{
  "num_hidden_layers": 12,
  "hidden_size": 320,
  "num_attention_heads": 5,
  "num_key_value_heads": 1,
  "head_dim": 64,
  "intermediate_size": 832,
  "vocab_size": 16384,
  "hidden_act": "swiglu",
  "norm": "rmsnorm",
  "norm_place": "pre",
  "norm_eps": 1e-05,
  "positions": "rope",
  "rope_theta": 1000000.0,
  "rope_fraction": 1.0,
  "qk_norm": false,
  "attn_scale": 0.125,
  "bias": "none",
  "tie_word_embeddings": false,
  "parallel_block": false,
  "init": "uniform",
  "init_std_qkv": 0.0309,
  "init_std_o": 0.0,
  "init_std_up": 0.0309,
  "init_std_down": 0.0,
  "optimizer": "muon_variant",
  "learning_rate": 0.0101,
  "beta1": 0.95,
  "weight_decay": 0.033,
  "lr_head": 0.009,
  "max_grad_norm": 2.0,
  "warmup_steps": 200,
  "schedule": "wsd",
  "decay_fraction": 0.741,
  "decay_shape": "linear",
  "final_lr_fraction": 0.02,
  "batch_tokens": 65536,
  "max_seq_len": 512,
  "doc_mask": false,
  "train_tokens": 277400000,
  "max_steps": 4233,
  "dataset": "wikipedia_en"
}
Each number is 200 + 30 x the weight over its row's rms, rounded and kept within 0 to 999. Layers, rows and columns count from 0. The size before them is the row's rms in percent of the matrix's.

# layer 7 MLP up, 832x320, rms 0.11, rows 676-726, columns 64-127
099,146,131,197,194,169,195,187,187,161,238,226,184,247,203,195,193,220,190,162,178,199,211,207,151,154,219,257,181,176,209,193,214,205,226,203,234,214,174,173,208,258,167,152,174,164,214,131,236,189,183,191,194,174,214,131,186,179,186,256,175,249,191,236,171
102,236,194,187,195,168,199,169,242,154,188,209,201,194,188,240,212,234,196,248,198,98,180,185,188,232,181,155,189,207,211,156,254,199,208,193,191,209,188,213,206,236,231,201,195,182,184,255,189,176,164,193,226,200,211,281,200,212,193,257,137,207,185,204,197
104,241,257,218,159,186,199,188,140,194,229,228,178,243,232,239,153,156,195,163,187,235,139,212,170,162,177,162,184,215,145,204,140,142,228,197,217,208,163,173,184,176,151,241,207,238,182,201,153,177,176,220,235,231,193,207,174,185,205,169,224,221,200,192,206
098,218,153,168,217,173,204,232,180,215,268,233,185,261,219,181,220,199,213,220,145,221,156,227,228,196,212,216,172,249,180,151,198,246,172,236,176,118,231,168,216,207,192,154,226,175,255,205,189,186,239,184,232,203,204,178,189,164,231,200,192,190,136,195,167
096,220,175,197,248,240,235,241,186,211,182,188,178,146,180,222,213,210,211,164,262,238,183,177,205,194,167,197,238,236,211,163,241,169,179,215,198,271,238,221,208,219,154,241,174,178,193,185,185,226,197,242,189,234,225,266,189,210,169,192,191,202,211,195,197
101,219,196,165,187,185,221,240,203,183,225,171,202,283,237,223,175,195,184,179,198,237,232,172,199,215,214,206,224,210,196,163,180,273,226,190,179,174,117,198,243,227,215,179,157,195,195,207,200,189,148,164,204,224,179,223,184,188,167,199,220,191,206,200,186
097,199,184,206,203,164,250,174,187,217,176,180,215,255,229,205,180,208,236,246,240,175,196,205,183,199,173,153,192,267,197,189,232,167,200,195,174,265,204,169,174,175,187,201,172,234,226,148,204,246,122,177,172,176,173,191,187,192,241,160,188,188,207,197,183
091,136,203,266,206,190,181,259,196,216,181,165,240,167,209,225,221,144,232,208,233,198,183,288,207,182,176,235,237,173,153,212,225,161,191,232,151,231,240,220,278,191,191,146,180,209,222,168,214,199,211,185,227,155,185,243,190,211,174,182,265,265,181,190,221
098,205,219,110,206,203,231,191,197,229,227,189,212,219,199,193,187,166,187,194,193,176,257,242,226,239,182,223,188,207,182,205,203,197,229,140,168,196,156,210,226,180,239,202,144,210,208,192,194,142,164,175,155,159,167,242,155,192,207,190,168,168,222,241,180
106,235,184,190,216,176,188,205,181,212,217,191,178,189,281,163,203,218,202,177,213,201,144,178,190,166,163,209,268,273,238,185,178,152,194,176,188,221,169,144,156,225,263,196,207,228,248,170,252,199,232,186,220,189,200,200,255,224,199,202,237,226,218,222,157
107,197,221,195,221,189,163,245,232,240,225,176,201,256,192,264,179,250,144,240,212,221,182,197,163,227,152,175,188,220,215,214,179,209,163,170,176,205,177,155,186,181,190,228,233,191,169,166,225,220,194,217,116,149,239,176,171,194,189,238,260,205,211,199,215
095,219,150,231,234,179,163,215,196,241,210,182,186,212,205,186,196,180,172,225,250,222,213,239,168,167,258,181,215,216,229,159,222,221,225,233,262,213,237,221,164,197,232,169,182,200,213,198,203,235,197,243,223,174,191,217,207,209,165,189,234,252,190,178,198
097,212,189,190,193,144,197,210,173,139,215,166,232,182,182,241,188,201,185,201,199,214,179,268,221,226,207,196,192,192,175,186,204,197,216,197,169,165,151,230,187,187,241,194,194,241,251,189,221,228,212,192,175,214,221,200,161,202,183,224,146,237,217,206,181
105,193,209,252,214,189,210,202,227,154,203,228,241,183,152,180,216,126,161,153,187,169,184,250,164,201,231,183,179,217,225,219,182,197,212,201,225,186,172,182,227,231,196,199,205,174,168,164,228,203,199,259,230,207,226,170,214,218,236,185,207,227,185,224,174
099,247,195,208,216,177,160,211,230,196,221,236,226,184,209,126,217,260,146,194,185,189,185,203,190,187,187,209,154,149,231,225,209,245,212,195,235,199,179,257,245,154,197,162,151,164,182,184,178,164,204,221,176,204,220,168,198,231,160,123,204,227,194,202,196
104,185,219,221,154,166,221,212,160,179,194,184,217,208,202,224,193,231,196,216,198,168,193,230,204,183,200,171,210,232,254,211,210,181,248,169,196,194,139,227,182,185,212,206,204,154,226,189,149,230,203,242,204,169,215,193,224,185,272,189,151,250,185,184,180
091,194,204,190,211,209,169,154,160,222,221,200,147,208,146,236,274,211,186,188,218,211,161,177,205,247,209,247,161,237,153,159,166,205,206,223,245,189,171,174,287,167,241,176,248,203,236,189,207,193,239,221,236,187,242,151,171,191,192,218,185,196,197,227,235
096,201,214,156,202,183,177,263,231,210,258,223,185,158,216,197,190,193,195,151,221,193,209,247,214,247,195,179,198,254,141,209,230,228,199,166,231,198,155,196,216,211,186,244,237,227,218,184,197,216,192,174,218,172,209,214,243,253,246,162,191,244,240,213,203
101,191,148,200,193,245,207,212,198,197,156,171,182,198,141,194,151,224,223,199,206,158,218,193,223,197,190,187,227,217,168,221,153,152,192,184,184,155,170,186,162,200,199,158,189,205,183,162,184,206,182,163,239,197,244,217,215,186,219,202,187,207,180,237,205
094,157,193,222,179,176,152,294,206,279,136,216,192,208,220,193,269,213,169,224,164,174,170,242,223,202,140,197,167,239,220,200,171,219,235,164,153,171,212,236,235,142,188,196,201,200,194,164,183,184,193,184,246,189,146,192,167,207,169,179,224,199,120,191,228
100,184,242,158,215,224,163,165,276,214,222,216,185,206,196,261,148,255,163,211,239,183,163,234,180,163,198,234,230,200,224,217,184,240,237,219,179,189,158,225,270,220,184,182,202,168,284,238,188,191,180,205,204,216,257,195,207,161,195,172,216,215,197,185,210
096,186,204,185,203,240,215,245,205,265,138,178,182,151,207,215,215,207,161,186,238,239,178,190,228,223,203,170,208,198,201,237,208,173,232,251,220,149,194,181,195,207,203,278,174,190,206,207,178,190,228,222,272,208,164,196,200,197,183,195,243,238,199,174,227
095,201,185,220,269,220,242,198,207,148,203,221,204,208,163,137,191,258,182,229,240,224,177,191,185,210,170,165,210,207,204,187,220,217,141,169,256,192,176,154,179,163,152,180,235,222,200,229,148,208,214,229,245,213,182,202,222,168,137,180,169,195,216,227,253
105,219,220,191,178,180,200,196,203,264,193,186,207,209,180,133,224,199,203,280,132,215,199,158,259,180,147,191,164,225,144,159,240,214,156,203,141,187,189,194,222,240,240,207,239,269,217,149,194,169,183,203,258,189,166,238,185,203,306,220,177,205,195,198,208
102,176,162,228,187,233,224,194,147,190,198,196,158,171,161,183,213,201,208,202,204,183,146,206,99,170,227,174,214,222,184,162,258,211,203,222,184,254,237,117,249,159,230,222,160,220,190,190,205,212,130,228,177,185,186,238,191,162,191,151,164,201,184,247,235
097,164,208,231,189,189,199,187,242,197,185,193,197,142,244,123,176,219,221,151,193,167,242,244,238,209,205,197,208,201,159,232,196,256,162,230,224,207,246,218,193,239,259,214,189,185,232,223,158,206,225,205,227,182,203,193,217,267,250,187,149,175,199,166,175
099,194,257,200,225,255,224,196,228,177,243,184,201,239,201,231,228,183,178,199,201,190,187,142,174,205,219,231,226,184,182,205,220,197,180,181,277,220,196,153,202,165,158,232,187,204,193,224,142,225,183,213,174,180,193,204,185,171,209,161,217,197,184,172,185
101,195,198,228,175,150,227,226,191,232,149,223,197,210,200,211,187,193,215,214,222,214,185,207,223,239,171,166,176,198,197,208,172,237,232,202,172,162,220,170,204,198,196,225,149,194,244,188,214,174,157,220,168,188,221,219,126,198,231,177,185,224,212,211,204
103,119,148,204,242,269,219,210,182,179,158,178,163,166,190,193,181,231,199,231,188,211,263,248,201,220,173,180,235,211,138,221,206,193,179,220,229,139,236,163,214,245,182,170,236,208,166,206,147,199,199,150,225,213,171,183,203,215,156,192,127,252,224,197,226
103,178,224,201,156,208,141,222,223,191,157,182,192,218,198,248,169,176,209,140,211,222,204,175,177,191,174,171,253,239,224,193,230,222,237,191,200,193,223,191,183,229,236,175,244,199,173,221,182,180,223,178,244,242,186,251,183,195,189,188,229,188,177,215,219
100,248,183,171,208,211,200,203,187,155,222,221,187,202,222,176,151,201,243,199,211,219,210,211,216,230,220,207,213,238,186,208,209,236,236,244,150,196,224,238,184,230,193,201,207,190,219,237,184,240,133,277,180,222,197,181,186,177,187,177,207,192,167,167,214
099,228,139,165,212,186,239,201,223,246,217,191,188,210,169,255,182,255,169,177,241,199,223,170,207,166,228,204,192,249,232,160,159,207,171,232,197,163,120,247,258,257,187,162,204,201,259,228,218,216,187,227,209,208,225,110,187,203,170,183,170,226,154,135,159
101,162,168,219,227,185,194,209,180,198,212,233,231,172,146,183,178,214,217,220,201,214,167,182,219,223,228,194,192,203,181,190,221,223,219,196,191,158,208,235,147,218,210,163,160,223,249,185,167,175,185,179,215,208,185,212,192,187,196,232,217,183,171,183,154
092,230,212,137,157,237,232,206,176,201,220,153,191,214,169,159,157,212,181,212,133,226,200,162,152,201,208,212,209,260,180,226,175,177,198,209,198,194,199,182,214,225,200,259,218,167,186,200,182,187,196,237,223,238,223,231,166,246,200,215,207,175,172,191,240
105,173,174,206,202,193,170,210,140,218,169,192,157,170,236,181,202,205,190,174,198,227,237,185,167,248,214,262,148,214,140,265,156,182,165,179,199,184,242,234,197,215,166,246,184,190,182,184,233,237,223,196,170,173,201,225,225,196,222,184,186,197,242,249,192
101,194,281,193,184,205,234,249,228,216,221,267,225,227,165,199,157,253,241,203,207,198,213,190,175,246,212,221,204,228,219,195,194,266,186,191,187,154,202,235,167,179,213,159,196,139,216,169,191,211,211,231,209,192,213,234,174,253,194,184,221,185,177,191,186
100,123,136,208,244,226,202,164,195,207,202,187,227,223,193,206,187,198,265,192,180,186,205,146,193,187,207,228,182,161,148,179,263,238,205,215,164,209,217,183,180,284,212,223,156,186,250,219,173,156,200,208,180,162,172,193,138,210,173,193,248,185,215,273,162
091,152,178,220,142,203,241,219,244,201,200,202,194,207,194,191,185,152,196,186,192,129,230,209,221,190,179,155,161,251,161,220,201,233,164,206,191,165,248,182,234,171,186,220,172,232,191,259,253,221,200,108,225,190,184,230,249,205,188,216,243,182,246,192,206
104,185,189,216,204,223,112,224,198,159,205,198,202,186,253,228,228,180,194,156,203,222,134,179,196,196,177,177,241,157,219,214,166,192,208,180,109,198,179,218,203,179,190,160,206,170,216,194,190,210,213,240,154,241,170,203,211,194,194,252,244,175,242,222,159
095,147,229,222,192,161,224,169,138,220,184,234,179,219,216,185,213,228,197,152,254,229,224,197,166,200,233,199,230,187,224,220,189,188,189,198,191,158,243,189,205,201,185,185,152,163,250,227,196,197,214,162,215,231,214,209,170,201,179,246,224,233,208,210,223
101,198,200,210,204,260,153,251,169,168,245,202,177,246,207,201,222,219,190,217,288,188,175,213,214,186,215,172,193,179,180,141,238,231,218,193,261,270,167,197,251,195,194,160,200,241,163,193,199,243,178,236,198,161,227,194,195,281,167,172,253,180,186,227,195
097,188,192,185,192,247,183,244,208,184,188,185,158,213,168,199,258,141,190,178,222,193,200,185,198,189,197,192,221,241,221,227,192,200,193,228,195,235,232,216,176,171,219,165,235,168,204,248,207,238,255,204,164,164,214,198,213,184,217,250,212,209,159,176,214
096,253,117,157,213,195,215,199,186,228,211,252,233,155,119,215,211,195,185,244,216,214,211,182,185,238,160,269,243,196,221,160,221,232,194,247,219,196,199,197,226,205,224,120,220,190,206,163,160,202,171,167,159,224,213,200,223,196,227,180,171,186,191,165,198
097,201,199,209,145,231,147,201,208,222,239,215,261,159,223,183,193,169,193,202,227,256,196,219,264,213,205,200,180,166,270,191,177,212,200,236,213,168,198,262,194,177,184,197,175,191,232,230,191,165,190,254,193,188,190,238,191,218,206,201,127,179,225,183,216
102,176,180,120,226,219,181,177,179,161,241,181,157,196,250,215,216,151,189,193,235,143,187,244,176,207,184,202,193,161,137,243,189,185,229,197,181,182,206,165,191,198,182,239,187,222,216,182,238,177,170,201,244,283,185,157,203,226,171,187,206,178,231,206,238
103,138,238,189,229,191,166,173,181,263,202,200,218,242,168,188,174,226,165,204,163,233,218,196,229,277,177,238,191,228,215,234,197,253,237,199,211,154,195,183,188,205,217,201,211,219,210,208,167,192,201,220,142,232,197,180,211,212,193,165,212,195,220,215,199
100,217,187,201,228,171,168,231,246,207,173,244,171,231,209,180,207,179,182,198,238,231,116,198,181,236,178,205,189,194,148,200,278,223,225,250,213,150,259,174,174,245,194,215,212,226,209,187,210,181,184,206,173,150,187,193,203,198,146,168,209,199,227,164,176
102,177,206,211,230,171,216,196,184,197,167,210,120,205,195,256,193,158,263,230,176,160,187,172,208,211,230,195,190,169,199,238,172,195,212,152,168,229,234,246,186,261,200,168,211,179,199,206,192,212,215,207,203,183,205,196,137,258,167,181,252,223,245,174,201
098,194,245,198,237,216,186,214,197,186,189,205,239,166,196,197,217,148,195,185,115,202,199,235,213,215,204,218,211,211,204,240,206,256,180,195,240,199,207,214,180,214,186,150,245,220,192,227,245,204,255,169,198,149,176,152,221,193,202,185,252,222,166,197,211
103,239,193,195,206,205,186,154,177,163,217,218,188,176,174,204,177,164,228,180,193,179,218,198,230,184,212,176,270,173,186,166,182,185,226,184,204,204,210,187,210,184,242,246,164,183,218,188,222,207,195,213,233,213,170,206,203,180,255,234,213,148,168,180,208
098,233,270,202,199,198,258,204,168,185,186,172,198,187,261,207,163,189,242,162,200,212,142,204,224,225,136,188,260,211,267,192,215,226,173,245,199,169,165,239,201,196,214,157,123,212,113,215,204,154,232,180,202,188,193,197,216,168,202,167,247,187,270,202,178